{
  "d_model": 512,
  "qk_norm": true,
  "tie_embeddings": false,
  "init_std_o": 0.0,
  "steps": 6167
}
Each number is 128 + 32 x the weight over the matrix's rms, rounded and kept within 0 to 255. Layers, rows and columns count from 0. Numbers have three digits each.

# layer 8 MLP up, 2048x512, rms 0.0306, rows 376-482, columns 256-319
167140122104138120161146104159128122120187143080118090103123066190110134137140138137110179145124143123101144156167067158132123137126157152098119191125126105140086134059127137140138133129078105
149097142161164138160066143166168121170122079115085103078095139164105168124086127129152137161167068136166129108159115085087064072120113155121155127097127095133061131138109124142086143128101121
119149164086138141166201146088144122084077124141102077132086106104069124160067108144118124129090115167070135131115165167088146146171094108123088176077111071115159125118136101082164205135141165
105103158100135117133116129160134160110146141125090129111105142136130131077089132154090173155148171168186123112081124100091150063123163158109082145188099129156121097088086115074128136104046135
079082139101153121149149148153127133110145149112122121173087104131120097143135143148172106115048128150175089183077098134168103123110082111138103124135114129125150161104070105137105135070183188
125103178087125117095116071098169183100184126138138178145094160124159108114083147145134155150100133053121105149136095129089093073133103137099116170152150090164141113145124101174160130133160080
142069114138152091077164112117157116109091152133087116162158186169075110108091145184164140135136137212124173125067088155135134140119129176118158107103120137098110103088208098101107176128170183
125152135149066119142146126115130106134187113117116122117092073125150092144148139117146113085131129123146073138145140109184112155121124149115145117109129162151146102143142176073120107101129120
175138127067117158114126184117139162135188235150130162170100107118175110105070099096158166123116149127141121161110101121135118165140143101093101113047064102165126102128122108108080143138222126
140112160119077145094129146120152145183169149061090081117114170166175105188127138182169177070156110172124100214153111138112112110139096132135141125083140108089100148051092090128116144041170122
128130120137130167167202154156109124127152111062142048085113146170119055175077126173176183067080152143137136110144117185146068132128116131067166134107140138123094150072114159075085119155124122
110099172153126102136098122083102159131158129145094161141091160146147129129129161121122086128151096120127089140062134136099094104170127135127107107165141066134139140165151122118127189151151115
144137126150118162163144156137152129169038094117110147126140109109118143131157148118164060073105148151079120123111118149155107199158102171159084099146070171183092158115124107174112117145134178
103074107074084130122117084128121150113117110133112135119110088161134144098115162102146108094157100097161120110137088099077079099105128163123136134075139079084167150075200135109144197089202115
105127163121097178115137105095140185208134126103149177110122154145115157084133120106130120125085068120087143071109120171160165126093082133116183135060134119128143142122091112192123119159122129
106134181149129177111139131135187103132109125167108106109133132154162122129123181115156138094119111145071161170087097130152121098131139137094086188136093169127128252122171144084147129157111101
093131145063045156161136192173143110151175140152176098081155079149142154132084085096127097090097142135122176153082143132110113194106166142164077142121130132139180130132125093148119115088106103
128130145108156153138130106155149159134122082162079081086106098150146141115148099121110085086092112138136147182085125132153096114106129106145129185123152075138091201138103181132142135079130180
168070087096113109115075096187106146157102150115157089102159111115150076212128168155103131132131031138181173152155125133071088133125159156150134098142138143127084200139130106079104087092137126
081109111098129147125126119150146126109126068124146201150157177167183150127140190100126125134082111090107173173096126090150124087064139092079144084126169167162066144147131112125106160106083105
132103079163051082091179133164135182189174175059115127127106114083118135103099149138162133128197139122148134080131178151163112104150094130104163148141130128116182129083144098065157124051083135
087085205121101123147126135159167089117088146126108109121115139125149115171138174146182130091146151150072138168116080115129061167142164103138099162150103122086155154160173122130174159102105106
112121154112167115109181152102159078154203105177144114120110177066119100176074126131108154143060116084133116129180186131092098067111142119135147106123126104122121133113140116066071143119136111
131113107148182122108143104079213091115182143156132155136102113146155150097121131144116155127076088097065118161129122117083122164132180144176125104079065061148184172103174108158101132131149139
043094116122182137145147074158137153125105191111101125139133137173139154153108104162120135145115126128175120125124101145113129160130146163179087106121076100112126179122090120145148089103149156
129129157164124105183153146161138128145143124113135046113106114079096128147162157077128139099143104055080165184113084112164067088151127127138119146130105119109081159155140166101172143155096123
128116143129050148146068150120155183181154163085136135046108079137161162108050150113186159131127120086124174172134127095149160099102195119110153122102126182125101199116095148138094126088164107
071093092115070174126080161169109135150096103099189140061124145124148200145104160171163089141147115132120169100164122098169114078116128131137094205138071188088087146140145179081130096105065205
098143164111110148118168145094222104234171119153139165071115158113159154118142175122168175112062091097085167107118103187123114086064105135149049131132127161088121229154142126130090123071141111
128154095129029202189157121135147149134112131115178064171109116144136142140070179177152152118082086102081106186111104141128097067155122110113125149139166171146156157148124083125127134147140142
141098137133089154123126188140131100132145133100112126092138051114138130121145101186187190115114094096139126074184092149089098127131165111134140160142095166166121119094106137144102118101079128
106151115074101126157146170140113155122096118158186132114076096159164091146151106134092127121128058196101099149089087168101153094094077116192071089067133084130187164185096119119149080109156127
203059120175135127132160101152147077152107077076157039138124073168152128147099184187154150124068088073134098129160103147133156158140108133094102160185122146141057134095149097105140186154158154
160115104052138109135165092123164135166142128135135169121130117110092109101090147155140141134122154157162131094186138147139082126117113137154120126094122097143110149096125132184139136135134152
151083154139113110182212110076149103087186084121133106139090097193167172183132153140157181064130084155178099094129115146131082108067167112166127152094128122102106136106120114124128142103130171
121089158117093110148178123155112150155135116109122126135137174137142141151146189122068120095104149100130117124113169160185163158149100125082119114151133107135184144123157164077111131179150117
103134098109106180160130138161098164143121127168140101134141100129137119138134180160168110074095096105174117165144121171076045141073140155114183074138105117160148131123120121176136127105136160
162070137154084112081102176109153146123113160126100130167073127121116084173151157154134149114149084145123149114116181089169120161130088233095116077075094129115132149155141140126117152136132128
087082106108068127105119141125187148119167116116192129092127114138126090112111101082123110123073165123116140122106144098139089068128114126118092162124121151170171112132150102108100158136100076
116100089159115126078188081155119198112108113072095113166122116202133113108131138168152168121135081142045116127130066112134127116088140189144141159120142099113164161092150132102164098100143089
160105143135168114127104133134118100115113123092154106143109100146138115130161129193106166136084126110155136111149078131142136107157189163155169124124148100135123199155135188171113107076126090
068056179153111147148219164141162171128124138143154103076095176144138078172161115199102136132082125115122148105095146170090178122137072103147126144134104062149121133130154122106081129116110218
093152140101123147125151097096146118084103190108123128119125140128150137165112139156156148098076106115081098152184129165117144150111063178152169097080082135080122147129135099148103096101132099
168163129096112121142096099066170175150143125157122161143175113129145129114072112152144223137160138106144118125141137146116094076091101144133081133103125127162182157110148190147092141112080126
088068088145104062156099119148107121213106089102143044096116101106149122146086182167036106106130098141130126111121178136115145139148136112115122145088104135169144141064199126104175126119188153
131124143142158147125157084136187164120127183124104067147138130112086156092091129141104119160094156121112094144141182131024083115046173137182055172173154170138132142125130119096120112128117130
110155139137100130078114127119096068131112159203098151039098109102059118151143136124142092155175123168059116117181161119155056146087203094168144172134069115146112120097149082171137120095162183
143121188138077122126086152185148134071148091124128125082068151165144160123117145171168167147120103089089096121123139156146152142104090130147120090101165154119132169099182118105065110111141108
130145122101123138150145183125113126121172157111130170157119105141161124157107092079087145149156151062139116158128217110180113181074084190128115116148183105127121118106133090106107112126122139
079103147107089082131157194171145143139086101123118131139105149125102216126141158089177137086148088087089122133139160145114122125087099158144119149107165169117181132112145130087132102125118110
152113129141161185099143143161134133120108112125124119189121128076122170081155123126120122131143136168112141148149091087096128138133131138119051138130161134115131151114210123107105167121119154
095144151132139131158120171123185106107112132080115101168125101130105076127161161148120252127087158088137170078141098115072103090154216150142125081153169178092165183087131081183126135058173153
082116132070080125146195152080151132107147088119137104142095151169125151139150124152151130083116151075095189155098109156146118116058138125164148102124100094120174129107138146117089143132108100
171069172103195099128119105151174132127151106116196116129136147120126118111102125179117173145143149096046148165134087104159105099165147151139144127117104168138111135134153153158146132088102129
110128136148137141107136139140159160182180146168144163168117122078135144089135124125111140080115103115118178079182133159128110083082118136132153130096109095172099145092099148106147097087062127
127112166123121192121099199112176108105117060070105092078124159166140140108132115148122137102085108092125097053123097147146071112133098139144152104089119104141093140145110175107098139116102122
113176097124053162184140099145136101139184126119150083072080093086122159162143144102197165141092127138085097195113141113103146119033141173196203127179137181015152148083202122079085128142163208
173079111164108116116153180121119202130106217100195095127164093127134141129102126154067169128106129193098156113093081121153104115108125176160117129115128126120107135103143103152129132140144086
126148155065161188096122075116148097108063089126097149172100138104139092142138116118143173126168135167139137133101132163137107136113159119175098183144107136098180160098117063138145168105148150
120131128140122147161152100106124213153122192202122137099071096137116049170089129163155194145072136141115039125089055185105124132106155174116104156109125139119182128091141147103101211160128154
131119108099114184179185102181133108159106181099119156143118121147151100149097244181171129123128132162165137123128089106118139090143124141160075123145092137127134161104125093140137041072155090
151102138146119163115159080125111192157142126134137159116105115141155134103156147142174089116157166142067137115147146201125161128131142126116134204052146163119062110101135082157118141106160115
152123170085093101128143152159140140168110116166086132105070143149139145150115158193151122092120135045091137111132128146104126135150095192062149126152141084152177114112166109135098142120144113
158157147144131150088102101143174099106118121140127109116131096146095090141047103154129155147136143131056126183059059110104156134127142166153063135102129167169159168051145147142094142134119095
065100103096103144105128123149133150147093122107117185140139068108151105156130156184176116129118143083090088209148149099149140095120144089127117157101145157101199114142118182094110115160129093
110074139033127098051102162105098094131093171080080075096133129184105125155087150147104178112101155179136164074118161133091091123122156143162077145121117128170147122164166192137144145134162122
107137169112142149111161146101154121158067103142150148071113193178162142124120138155107121099164084123110138054107111130119104111091147114144103134095157104095137140126102100147128073119217126
057135140126072124081061134075153119152124092106092122101104133116053183148131102134100110156151150154179152036129107109085062123087176136157122142133168156139144105166128157174108139095132148
070109118153108189038120149117139175134122137089142106150140096133110129162095162086098139147122138155086098126059094107072118156173122118125145138087107077117115162106206112100174145109125077
136157123125145152147104193146092161158156087129158129133147114243134069110110131198088130034120079128104077156088104136122137143111110133105088096153108133133176124105067164127150078129114158
129113120124088171118203164201115154178169109156146144151121050168115136081115152144143091125107116119100104145095144160144113148108189151155172150133134116131132127067199171124112164134208153
101093135138081127074120183153134102124122115117167138122123083156126077151157143102110128171179097145143121188094082143143058129154197087147116132168178183080138151098148144140149125118157136
107107103129136111142123134128134147161098151126145179142097118101134127139111105142112153089111132153160111099175081116105120092126160112112070119086076155079171127109123109080139152139127086
136107183085175098177147119134162130154164120157159133130099102114127122166126167119150120081108094045129141152112131124123143100130114123085108071164109092169134147128138164153167140168117115
167157122132164105143162152130112102163158173095088135108147099194165142143109094166140143145148093103124164151072073144136100168106104175079201131081112159139130145125130136085091181151092158
150131161090140153083122120172091102152196159086135124159133138100127099134085139096135159122134095145166132123173106133127181104099110146133067116082133099125161149079166151169155111124169134
171129134126078125128112150123153082137157082155155124112128118119140188117124242164154154131188033092101113152131100123033113116155173099089157172116086147090163142136140146106101173165135136
067132118151140132113150134154141159107132120138152154108099116195117116162056172101112177160095129083161145147114104094135084137097123168117101109116095101128081230121123106137153117103119076
125106142095165115092093104212123143127117112143130122103126153160159087107124128218115108166115149099154112095151122197095121113124153122132090141122071129148133149184128121087092144143106143
118103135154132113150133152140168147123174120105108124094129089132157166116132167125220115118102050123081089145143185099155124139103154134139177109176124129139095145100103143113106165082147161
100186164124150120121178125139156127135097131061138144167151075156063144179151141091098135147139109173116137115160182131159149159107145198158113160176083119158109195116162143143082161010170195
125127137063138157166129128089176100118107080088161145111040105102120151152099153130088095110084055127099133137145129138103107085117130094175108142083140122094155118074141168115119098124123091
148110185139155110129145100133148091167146139129143114157127086127151168138077105190134215133130112132068129166152102126093124104137153147102161068071123170095118144061086199117149155041119150
166167157061117121130163121123114143190116172178094126100123139147143120127140103069128167142095156111123156112114081180114110090112147128137126122078132129113122126104118097120116158142092117
108120125122177096139120108109128166117172150131106171129123104108072098083087124172113143155137141156141160137174137124082087126085148104096162107148091102181131145089170113113157152162204131
145125094132192166130115188188140101111140145073118204119130140141100112131105139135080111119177042124123142078126152107126098114110168183168074134065115149081153201131110185096136130105141156
134062106113144122089173145173117170140131135058170084085138116096085089136105128124124126108109110170171091087088121157113140113162150140125141111114075136119113142134154084097089121111138115
111078133131139111115125198127157123170113146127110156134153133144134084146098159141164123119113115108095108122126138139095112114134113124165075155049153146129176134021099127116172169134119161
123109123103077141129144062172175084203159079120061099105148155078119224125108129166140118079098110123093127151157143107132129105150075117129111128145063069165124121162073171084149105130112131
089165170110119089137132092085160109143149149144122104091080112109124128199148125143171119131128156171159158090111133141047108071113154183173118134201158153159150113135122149149116134111099158
089117096118136132146168131149135069116169143130142062139109148166099075141114126134161124155109108152154090070118157139126089157125124122111180100149080162144106173139136111155151140089198141
219142106121141136135117176150125105105209128072182181109176131184169160125120099131135132135152156196082086125126106132112127150126182075105107112127155108141115158077165160158147134102147115
145132169128115097122159132185174108103085123162110086134100065161099194166104156127174116106119101109106160110105128140087065138044109199110114122131096148166192142132175080158140142123170160
132113171143154128178214107159144157146169163133151122077076087173127129137112134124195194067116123141133070167135154153154135110084109168110144125133128109107113191117115123102155185099143154
088118105141112170132133158131142108082118126125174072103123153110090152114124120102107151163069138095077127177104047095100147154114162122200126153164128107121119166095111080147112145105146134
121119137068097167099185103174165154181124098066124090086149147117088124148088189184135131096144140139086070164101144209159109142158123094097130191157129134130152127043137092126106141121107152
082107113080149143110153160115190073104074143125101121126117153148133153102196123159144166132146094117112139171097112163098105063142127155186124130178134148119095127134099114085043153109059130
121125209088119124132105093125115165125108116100126155100146097129125097110139154128150126123104126152143121120143120145156154127099129152149192131121143127094149158098127111155087125137079159
101185159043143134110110079166208090128114121136131153150134082074161141116068122101136106142079153073109131113133128161137090145186135145181110136107062090134111147116108093161027133085145154
070177117147115100097109198130151162125178157119099087133135155150095104174129144166086136153093130100122079113116089120150120088121192180067108191126067061106134128126102141113108134116082097
127151180122119078165105130155185202142172113161184097137130188112063138131102116155107136151135194067122067154091126143110132081141145146155088162032098143147152117102107163138066133124139087
127098133105113156128131133125169073164126179151102129120107133113095170122135170114102150116100166113128135090124140094147153135143086199191109134129144061086136139133161146113135133119096143
109132167119138145104051125156157091117106130123146132146097124088096119137167128120075134145158133127058106169141179125179119096127099131136122115080150078125178163098132113108091184102136176
154093101141148111160164137148184107105208092060114053098126149164081122076084139170138161156048145162111163062174106127127093147070191141090093100117148120124159132109105099198135128184119102
109124140120165112106139142122142167148159106113120166149159178152115102125094161160128122117133106184086128153142148149108111151103144138110099113094096084134086170132114128166149200132157134
117144109096139194159095112162167157150169122105164127098147112109107162100075168185174097037103121068131135160204111121088061069139106124071153182086140067150092115120113092117176094113131199
161099141143115101151103122134147139118202120108117149119120106107064111112134155129113160090148066157133094081096129153110100069119122150138146094135105193147165134128119139114133182105157154
# layer 8 MLP down (transposed), 2048x512, rms 0.0282, rows 376-482, columns 256-319
144134070108153135131156167168144085100213154096132124062191088109102119105112181098148126127142096160116161145126126127145186099161138109159134134129126138114175122128175175209094173081181096
227188192136087147076127099153160114148151133142156119077110094111161136159146098135094156092115089156142137104186138088108085086171117089162094123189151131129067149144124187153138094075113149
185113142103182152106131143154135075153145161167147131167157148173116167174144065143134126167135091077160176057083130117100089134134115115217094174134130132127154064146114102183111111132128172
107150173113082090167106159103117065073119110165176121130114072158140170134146175174169150222098133105114131136085130118144166174155133161146112144149113104152089125164125154136131134122079179
181150109139158076017142142132210129153106082155120110075128169159139142144107135130141153113169082144108087093101107097180101144148150125082123144120167162119098151127114172121145097149130116
088169144095089113145121173115144094087093113065085131117083112132130078098154093104123166071181128133107167123145143190150173157167111160116123086102131076158058124125116070168127127135153161
100091149171106117112181156140115079096101212130109126115139119119112107126136131117111095164121126169166147159193123054138115164128146069084148115173173177105124138131075149051126158091077150
105104122172126109143129155152134115096137125155164185146145163233123181216170096164113135125075109086136106153100135164143162144129140118111090139129132117101167111111169116094121096190118130
141120154124063084139118164067137133066117114134125097104194138125132091119176150127134079097141141121139103129183149159118154116128100109128155142152112204127172112172114144137124147121131162
188121078129152147129130120092121149112102074081120128164124147182154126096117135161082148124129139139036110173145150122068149086141129118140105162094061097137168116133109115153118084190090101
152202128069159158124124099114161081098144088105119135182201149172083131106125070118149185095092166123167169098161136136183069196135060155117158164088122107185181170140137073176149136095171052
124120116182115106095167128182197103158158176131151164053195111075136208134144100120087128150142127160106157181133126180106112098165106095106157138074119126180134142152121109090178058116195190
109180098170143146111133093141139119135140116116058122099055142125098151111176143052134064078104174133109125099149086147137130094133095179112127134093144162111084181116079161117153155138098132
096140110150108152077140111152164134144108173095106159139181140181077157107127100139097106097126103154175066113095151129115101159105160124144144165073154129103058103154153101108083097108082198
115125134089063089073139107118101106169177140141138131132147105141182104141111141142089162130114153165102131111102087128143176119123110080133104114131148064155196086163167132106137162172097082
113146135134098081111130109110144100075163096130126135121181130140150117103158140138107107092108115133120093161088110106110160116117147100116128075135121107128150174078149083142217141165095149
145147128129153160076117156075118157110106112120116096156135129129154120130105115153147146117135144144119121148146174153112131095142157088118145154152141134128123187143109177095141110115135094
078164130163132171143154148077129142104128143148125160112196203145135096076153140087137131146121057114096129164114129112173115063116055143177176159112140143187118184133047112171146123136080211
105154131112128111095171164145164129090099076146112110080115094140169143141143119121179132126154132207090108122102142143114156087097141144100135126110085132155165133145126136157127143115197139
166166150145163144116125176129147110181188117142144169127155105104109114091101094109125140156113149099153139180126121126122052105133096095123142205230128084147109108183150158111138124168134128
169117197110163086114144132128127079138125147173107105199115167156127105137153118143191103089079091156127058135121063102150098128103131192103133128140154156121130118171081181167126166099141088
112109161150130115130103154175121123123112087165174087160126110111063123118116143143185102103166138079077162231142058044147115124170180123087121105152180063160127160155110140130183108103217128
144102098142129157160141112151125154116141114125092164188118154152125062142193117183079151180114143168121076098082124114123148140117150129158125109133117122123108126136117130149188134107121138
156142138147152182116129122089136142094150112167160108201109121083139147129150099178070106147102195125158087107088158080175113149111109104133141091042176148089071155114110129134080110142128085
160092133105106171158123153071171124122154167141181129073106151149191112108122118110165156088162093069109117143131134137103108107144104183116100128130157157157126112083108172113116103107127092
121068129154131134122065088091111089156099105081141079120088120086118181156139139112176142090140103157117106165135090192155139132160124137135138121098158122105170176093161116075207160154076129
171097139155049079098118194091112174135222168157081119160092100082171029161060094128111141146109141117103123103122093104188145164194119129128074162160137139108099141088065137138099057119118148
083101135118072157094083121126145119169178165143118142189185122099097146075105174181119073146138181150175124094175111094117145180110134110137062142151119133109072098152109084135117140146107138
118163101107124128124143137136166112160126126132130139065126131131131102120114141147143168156098105165116133107067100122163124136141085129165066075119155115141160149101090152105114114095110188
186082144157100108085077131105142160145082084118182145133136120224089127143094157081100153081168092097186144085122091108097136110126153130179119113119167135106100097090111171118069101166108124
121150190168125134098089139116135158118119155091118170097123174143138082135121080103192121095140126104160086120189146119088051090108108105164137131143104083103100102154106139126088150136121142
064142113149171102176158142075133065098147125159136156132109162128118097086139146210131133221057127156164135126088130113116087105131160137115109135185081119157109174135092198090091131104154085
152128127143136080112118118154097108153195125121111134101067149151152169089160144137217157166133122159129154092119119162090086113150134152060152085175130182121098147052169135151141126117174081
072116133150140106119121111158075151119156064127059104116128139170187152121105186088138144095154082107173103143143118080163139123104189199104124125126119129092152056090143109118088200160163143
133099171168153142119136121142193158195161141133057115100164130151132135092103169171097141113103144099184160107098116116088139111144134180212099174113136172088117097104158100187109068104136096
156127154167118134175071161100052115117070097204106133147151127149109134145148158133111145102110086112148138151115173214131144078119185097163156141151132166116078182089131137170184154106144143
173100163144152069131121098168074150081103151178135098191158106091161100174094153137117126093110134150151192143160099169118128138108132118045108104094121185138131117141108077125125169140039148
148147148162131105170135087123171083135180097151151157108142179119121090116124150130152082061177099154166180093116174116096131114080113150124098154077129142156100094140128090104181120147144141
175140156087124122087113189149136143100097140134119093128129162111125122072056099119143152169134169139130167117105077088092139106103081104124107064115165187176159117154197119142120123122123058
097171196141147111118163129085140169116095119130131138131162181121163107136157085160155117150146112173149161138083145121139087102140127068138091143097081108098139141112193099233088141132137147
167180117166157097116090139107131084113101098117123176121132059126109104132162128127106083131106187118149144094134126142099207122125124111131152084126098104083126106148124083074180180170177065
143127079094097096158151083086130144145184109207099118141107119169154117137182108114152157172138133079101173142112107118103130109138129082115155085097099118136127130135115126077139104167109132
201157143118036137110158165162083137136090097187125138095146114119147152150134129133090144147097125102127158120125137194108131198159139134095161063145103182117146090154119123110139178121103167
130154163154130113162188168123103175059165174085091134122079218129107166161150158144159125189085123145113113116200151116079127069110114122147133122127131125096047108149150111151164121101150126
131166187127059129194120090130119113185119170097138138149142196165168103186181211142169171206158141090137105093041150135133182130155138169136118146209124074123130155184106115158148115084096133
080091132053109120121113063086103191130109169215063109180099143191154162144124185149174185172153119114114134114167164121080143086135102169102170203133126153170153163138157134152132125102108167
111062151169119084072141173108136132131116119098128133085095117068095115134117198095160120164154164166110146149135145106140101146120158124108106113098094118110135108106098174157123178147191117
125180126152159106169162133072154098173111089177116099122134143083113140117121183099080059083114135095127080112117046140135072150123183098126123183156166136158134139127141111104139172136127176
171146135126104145124113093168085109123141132124151160113078143148123126125124089131125139091142151054119071112141113129096157107118114144177180153143108144145108179129156144130099112117141110
136096135141089099100128130096133174116148110144070138134255213066177127135130146114097142092175133140109195092106151132181142135179135027127123101154110126152134093120137060180150113113200113
172115173127112134133181079108041132111153087120157123135180166150125109122108139189037120089133150220160124131154091167103114109106119113157145125128153083144128107103134154137203173108181124
160149132136093105148208132127092102191135083128095165127131148132118140075129154091169169192126104087124116085102155105135162168159095144133108145091098129144171182124120162115117100156142126
092112140162098127114125177099144138109057103133183031149122179085118084108057097184106114154157099216159138118088124135084141118191134121145148142117167156157114146099123087189131174176168136
133188149127192161173144146120135106145128150113123092079133092056117136144113117142107072132137141077130163122116174153104134103172118155092173147114152146122106145143134130142135171120109162
176092120078132118111147138150125065123063142179079198110202150078178114153135109164083124135160161105130155138176151086099131117131148068190213109128131122104142071098169139179115141140126159
127128154150143151129104144115210099140150096100084124164198119137181125101146199146159045219108108159101152102109112184157147146150147130150120097193117155085129113171110165087151060137145168
127080102140128160169109142180110092145141147104104152083120121065195146182094146154172159111125032164118064156118211113108195161144136204091137053128151052161126096051168139129132099160156127
103145094142067118119084123122080097088121128174134095149040122093107151102117056137128143081111159074148144132150099113122133128098138126157089127130115116100124144155152128100150122120146168
166188189139068162138126125146114071110144171146191191138136074090123099130132125134156109111110084136136144168109131152113113068085146137186088182166148142117133151169090128102146088103137090
130184200103097143074208154140103105145157111172089108044134092125114154139129221104123091183105108128080066080091165123077130137148175088140172066178177136079128126184119194127145146143129196
122150068106118139144171128141109102101108215190128118097183195137221055112140152134180164106074088102130128144162067043151125072118211112125189102153157171174106192127103134114101095085143196
094119128130076103073157083115137164122148171072143172161081138078180146142108156105115073118066086076156101089159128067164108127093156158107131083098073132187143133095112123119110074128095135
090185157095127107136168090179159113176135180100171162190112121041113148099118130163132208092104145097105044151153118149096131124148116128197194115151088161160108140095139078123157145103117138
165115159137136153113139145170125156115081105100180143174185099129123142153193076132152188104084152142138132094088155103115165125104116139157101151163144115170137127165098135106113130113089150
140107076135173124143155119141133106137087122059148134186139068097122144152116123191184094091120182117074155139114171151141132117128138132144121187124156124093128146072168133130125103138068102
121153095090112119142100089137053154135136100154117034129165082142121157167109118089190125140137123129127143129113162116135153146178134132193151154166054120130140090176122143128187135142121162
101167132140124077147128109110181134188127092168168115065051160101135122109111175133123123139048157124141080163127134070076135132184179119143102086149088161116129141107172177129121141093160112
123106174167105176132132135145074153044088146140117167102139119097127092090127131160138130166184140121128111142091149104155128135105119174173164139166155083107126144128100081142141130144120141
088097092115107115159119143166104131125140115083054093152169127088159117141178139126156178145168119150092138103120165109100139153040144188122164198140105104143122130097171141098067148123116158
124134184101105117116141142128113133058140154172097155182219156141124114124155137133130085099164124146149077101079091116146124067091155144127076185206117125122067131160090125100120092100108122
140093137098062104125063191180103184153126094118116205118077125158171115077145156144125191114102084137148087073128176141145117141157074125158225115137109100116163110179101181086167087122143101
098126113137139131097131152096144150131122111137124069146145156081165188157113153139106123151136134130130104040119066139106115124070131161073106126171100137147129150091143175085170120074121140
124186103122105116128122116118100158104110133168138097128112096133150111143173123087128120100136144115110149092085116114162134138137149188128107163148137136141120140169104157111110120145098095
053174121138149133095179162132066088141120147105105148125101119189130129070149130064086137109075113101119092040155116143118172182123100090090140115078108117088137140175106175113149122105137109
129173150176173088167122101102104088191164155130116136174129198123093158127115138161138132157111096151135093149106159101131139075163102166142141127128132121118078157139121155078172151126130084
158128125194151108096090142128166121173191099122090135098091104135171147153107136118165078179169165181166075141112116102176090108143166156098091126094121149134108130121108124098154199148087115
136156148152157131148160076107111137171119098167071075105120082092180135153085144112163095164104135109119124165162141139091143130165119087112114110159171101129165120117130092136146135158162145
112159138155082148143110114121126138142119136099140057128102198106118062155118136160111094139108124109097186092160110148156137086141160112155133131108123091086135148135094121131149107123131150
171117124195143112167116109129152124143092194214185154096171158102171143166124109158135125145111114102108111153111112109248114147113141139143137129145125116184167112131136123095120137096109058
122141094101123137057075121089086139079112066138152102150169158120124126180146085141111158208129140119155116143198130110130113083118118127148109057105156050106140096146214116124128139075142047
159104086156122126124219066136056112076128157074144126130107195100148129122190105069147089070136171108139095118145069147136150124085075142203060151167144148125145151105070179105154079120095191
128147154114133142082098102113123118117097063132112171132185093171106106172163125067152154151105167161134154190126083148147129124121088086087159093084160107113137110140156159093097084094174131
144116170101108098115115140085155143107136058108120112062091158106133114112099164156072171137134188110098105142171123098120152081137174097107132066184113099128094127112137170149080106124131083
099062159130148119152073120131171143077118164054180110112120112163116110198080170170175088111135105123113165097134137109136110118140094127128132118168134089151125099139081180152156093100171112
078165091109145113101140157130206130136163102183130165111146071105084199111099107071069113104165130129058120105120151105131083126118173092170106155195129094108127145122119077080171072142204155
127157118134150092189071116144140099098170074164091185158121088173134117128122178093121152107145114101137126112164136091118079076089136140122162126121128172103140132163112168136172159124118116
092147122119117102091102142154138162085128132135110140144102090107124171106100116100165109124056131126126125135115108107171074102128126091170085162182132133082166081128057198081088166094082097
159137180120118170123139124185106119136127115153080127172099144103170180173159122155156152106086157092171126155122109130081104068109140154089085138103107148137124133140182140069118118081077134
074183117119142079165131104099107163074094160089135104143123101146115123125135125112105122131115173131125165134114153112137089173111174185129174103075148108122119141103136108195104118123142165
113107133161124127130111159150057136160112035094096109096131142111183099131127091142107158112101136101124128093107111138100144168137085117098119128127159092098135096127147195118123094144148116
118153177137103090156162124152142178105136129191111125147148117119147128162186129139116124144159143168122191134148133137150140135133144128157114172121094104108113147133185093123167197063090107
154120117163169134123161191143150173096110089125145100083103146148154158080103083128109107185088091093124054088061071072182154103159163095146157166114164048148101129135147169106084153103124105
118160178105047079177133116138136165073092139177105128155089144111124143141131107096187136110083127133109158105054123134108128093158036170152092163136123137166155128142178164123130089163142130
111128132159130156146196195089116135121068138158177078072192156117146078144132162094097112144045147119141084168072108106152116103142162128172208100139129173174123158139136109101120058116040119
110156071146101075108192127082085114104128134105098153110152130123165129109118103090082143118206122105111135112140131132188147115149171131159155118147116105189147087129090105075090143089077120
097165089175112071086157121076127155184177104151127101171167112084118101170116161130160080100124136119163159152100101049138148102144130162139172116221149115182133092117162099137133097112142092
099124125079125100095167128154145125142104204183135191152168134202035111062145117169159173185082166136140086137086148199004116126154124167222139120092114107152163172059119127138111150104095180
148078086150168119135190066112169148146127119099182119126187149162129171148029149158140081149143180089079100134173137135133138093136082058155106159145114161115125165095144145118149113122139097
119077135154140079125113114156099147112130113146144110082118069028122118107134123124159118105113140111153109181043153099140141063140148161141084126155140097118142122113082154079099127189117129
120123182144131135080135105096101115162068147193101138101067118074099160142143116088111143214142142119197183177080126108134138146115187187121094072146128109083127093162161136104150103089092117
114107123152122085129150141160159206134156160100117081140174208076121157198150189132090143144107148109118119098111178106107177133060116088193115101112120160105121090189148125114115106087085097
199103110086086136096048203076110167082147088126157119138155110122175150115136118113145119155165110125176106127132147133105192123138128127103149103087113148091178081146123150122070115165150156
089180151072101131090124178095117129138111184168095129122149117130131149101207130130149124118117122149124134089101182142110093084133102105182136132140109108079136191117126119115126116094115102
148141081115117104164134121090100124117131103094103132141211116107130121158124137129155108129115162136132088123162139172104169135138095091141065165134128147067126110173091124102141172128058129
066127110110194178134137106084102150137140106107098199117123170124170125132107083142136146106126119160127103137115157087080120136127108089149153112141094098141076114116168173146201154116191214
131162117157136122161080163167145124198118102079130106091190167124112174087130180127104140067118093112135136130090121132163099100153136160143147186151118062065118150108102099108163070148123182
144127132173077122104126105092125102115116143175118123107133117130145168164126107079154161166127121132155124084145122120135129104125098144147151129095142073179147125078068136110137110154107137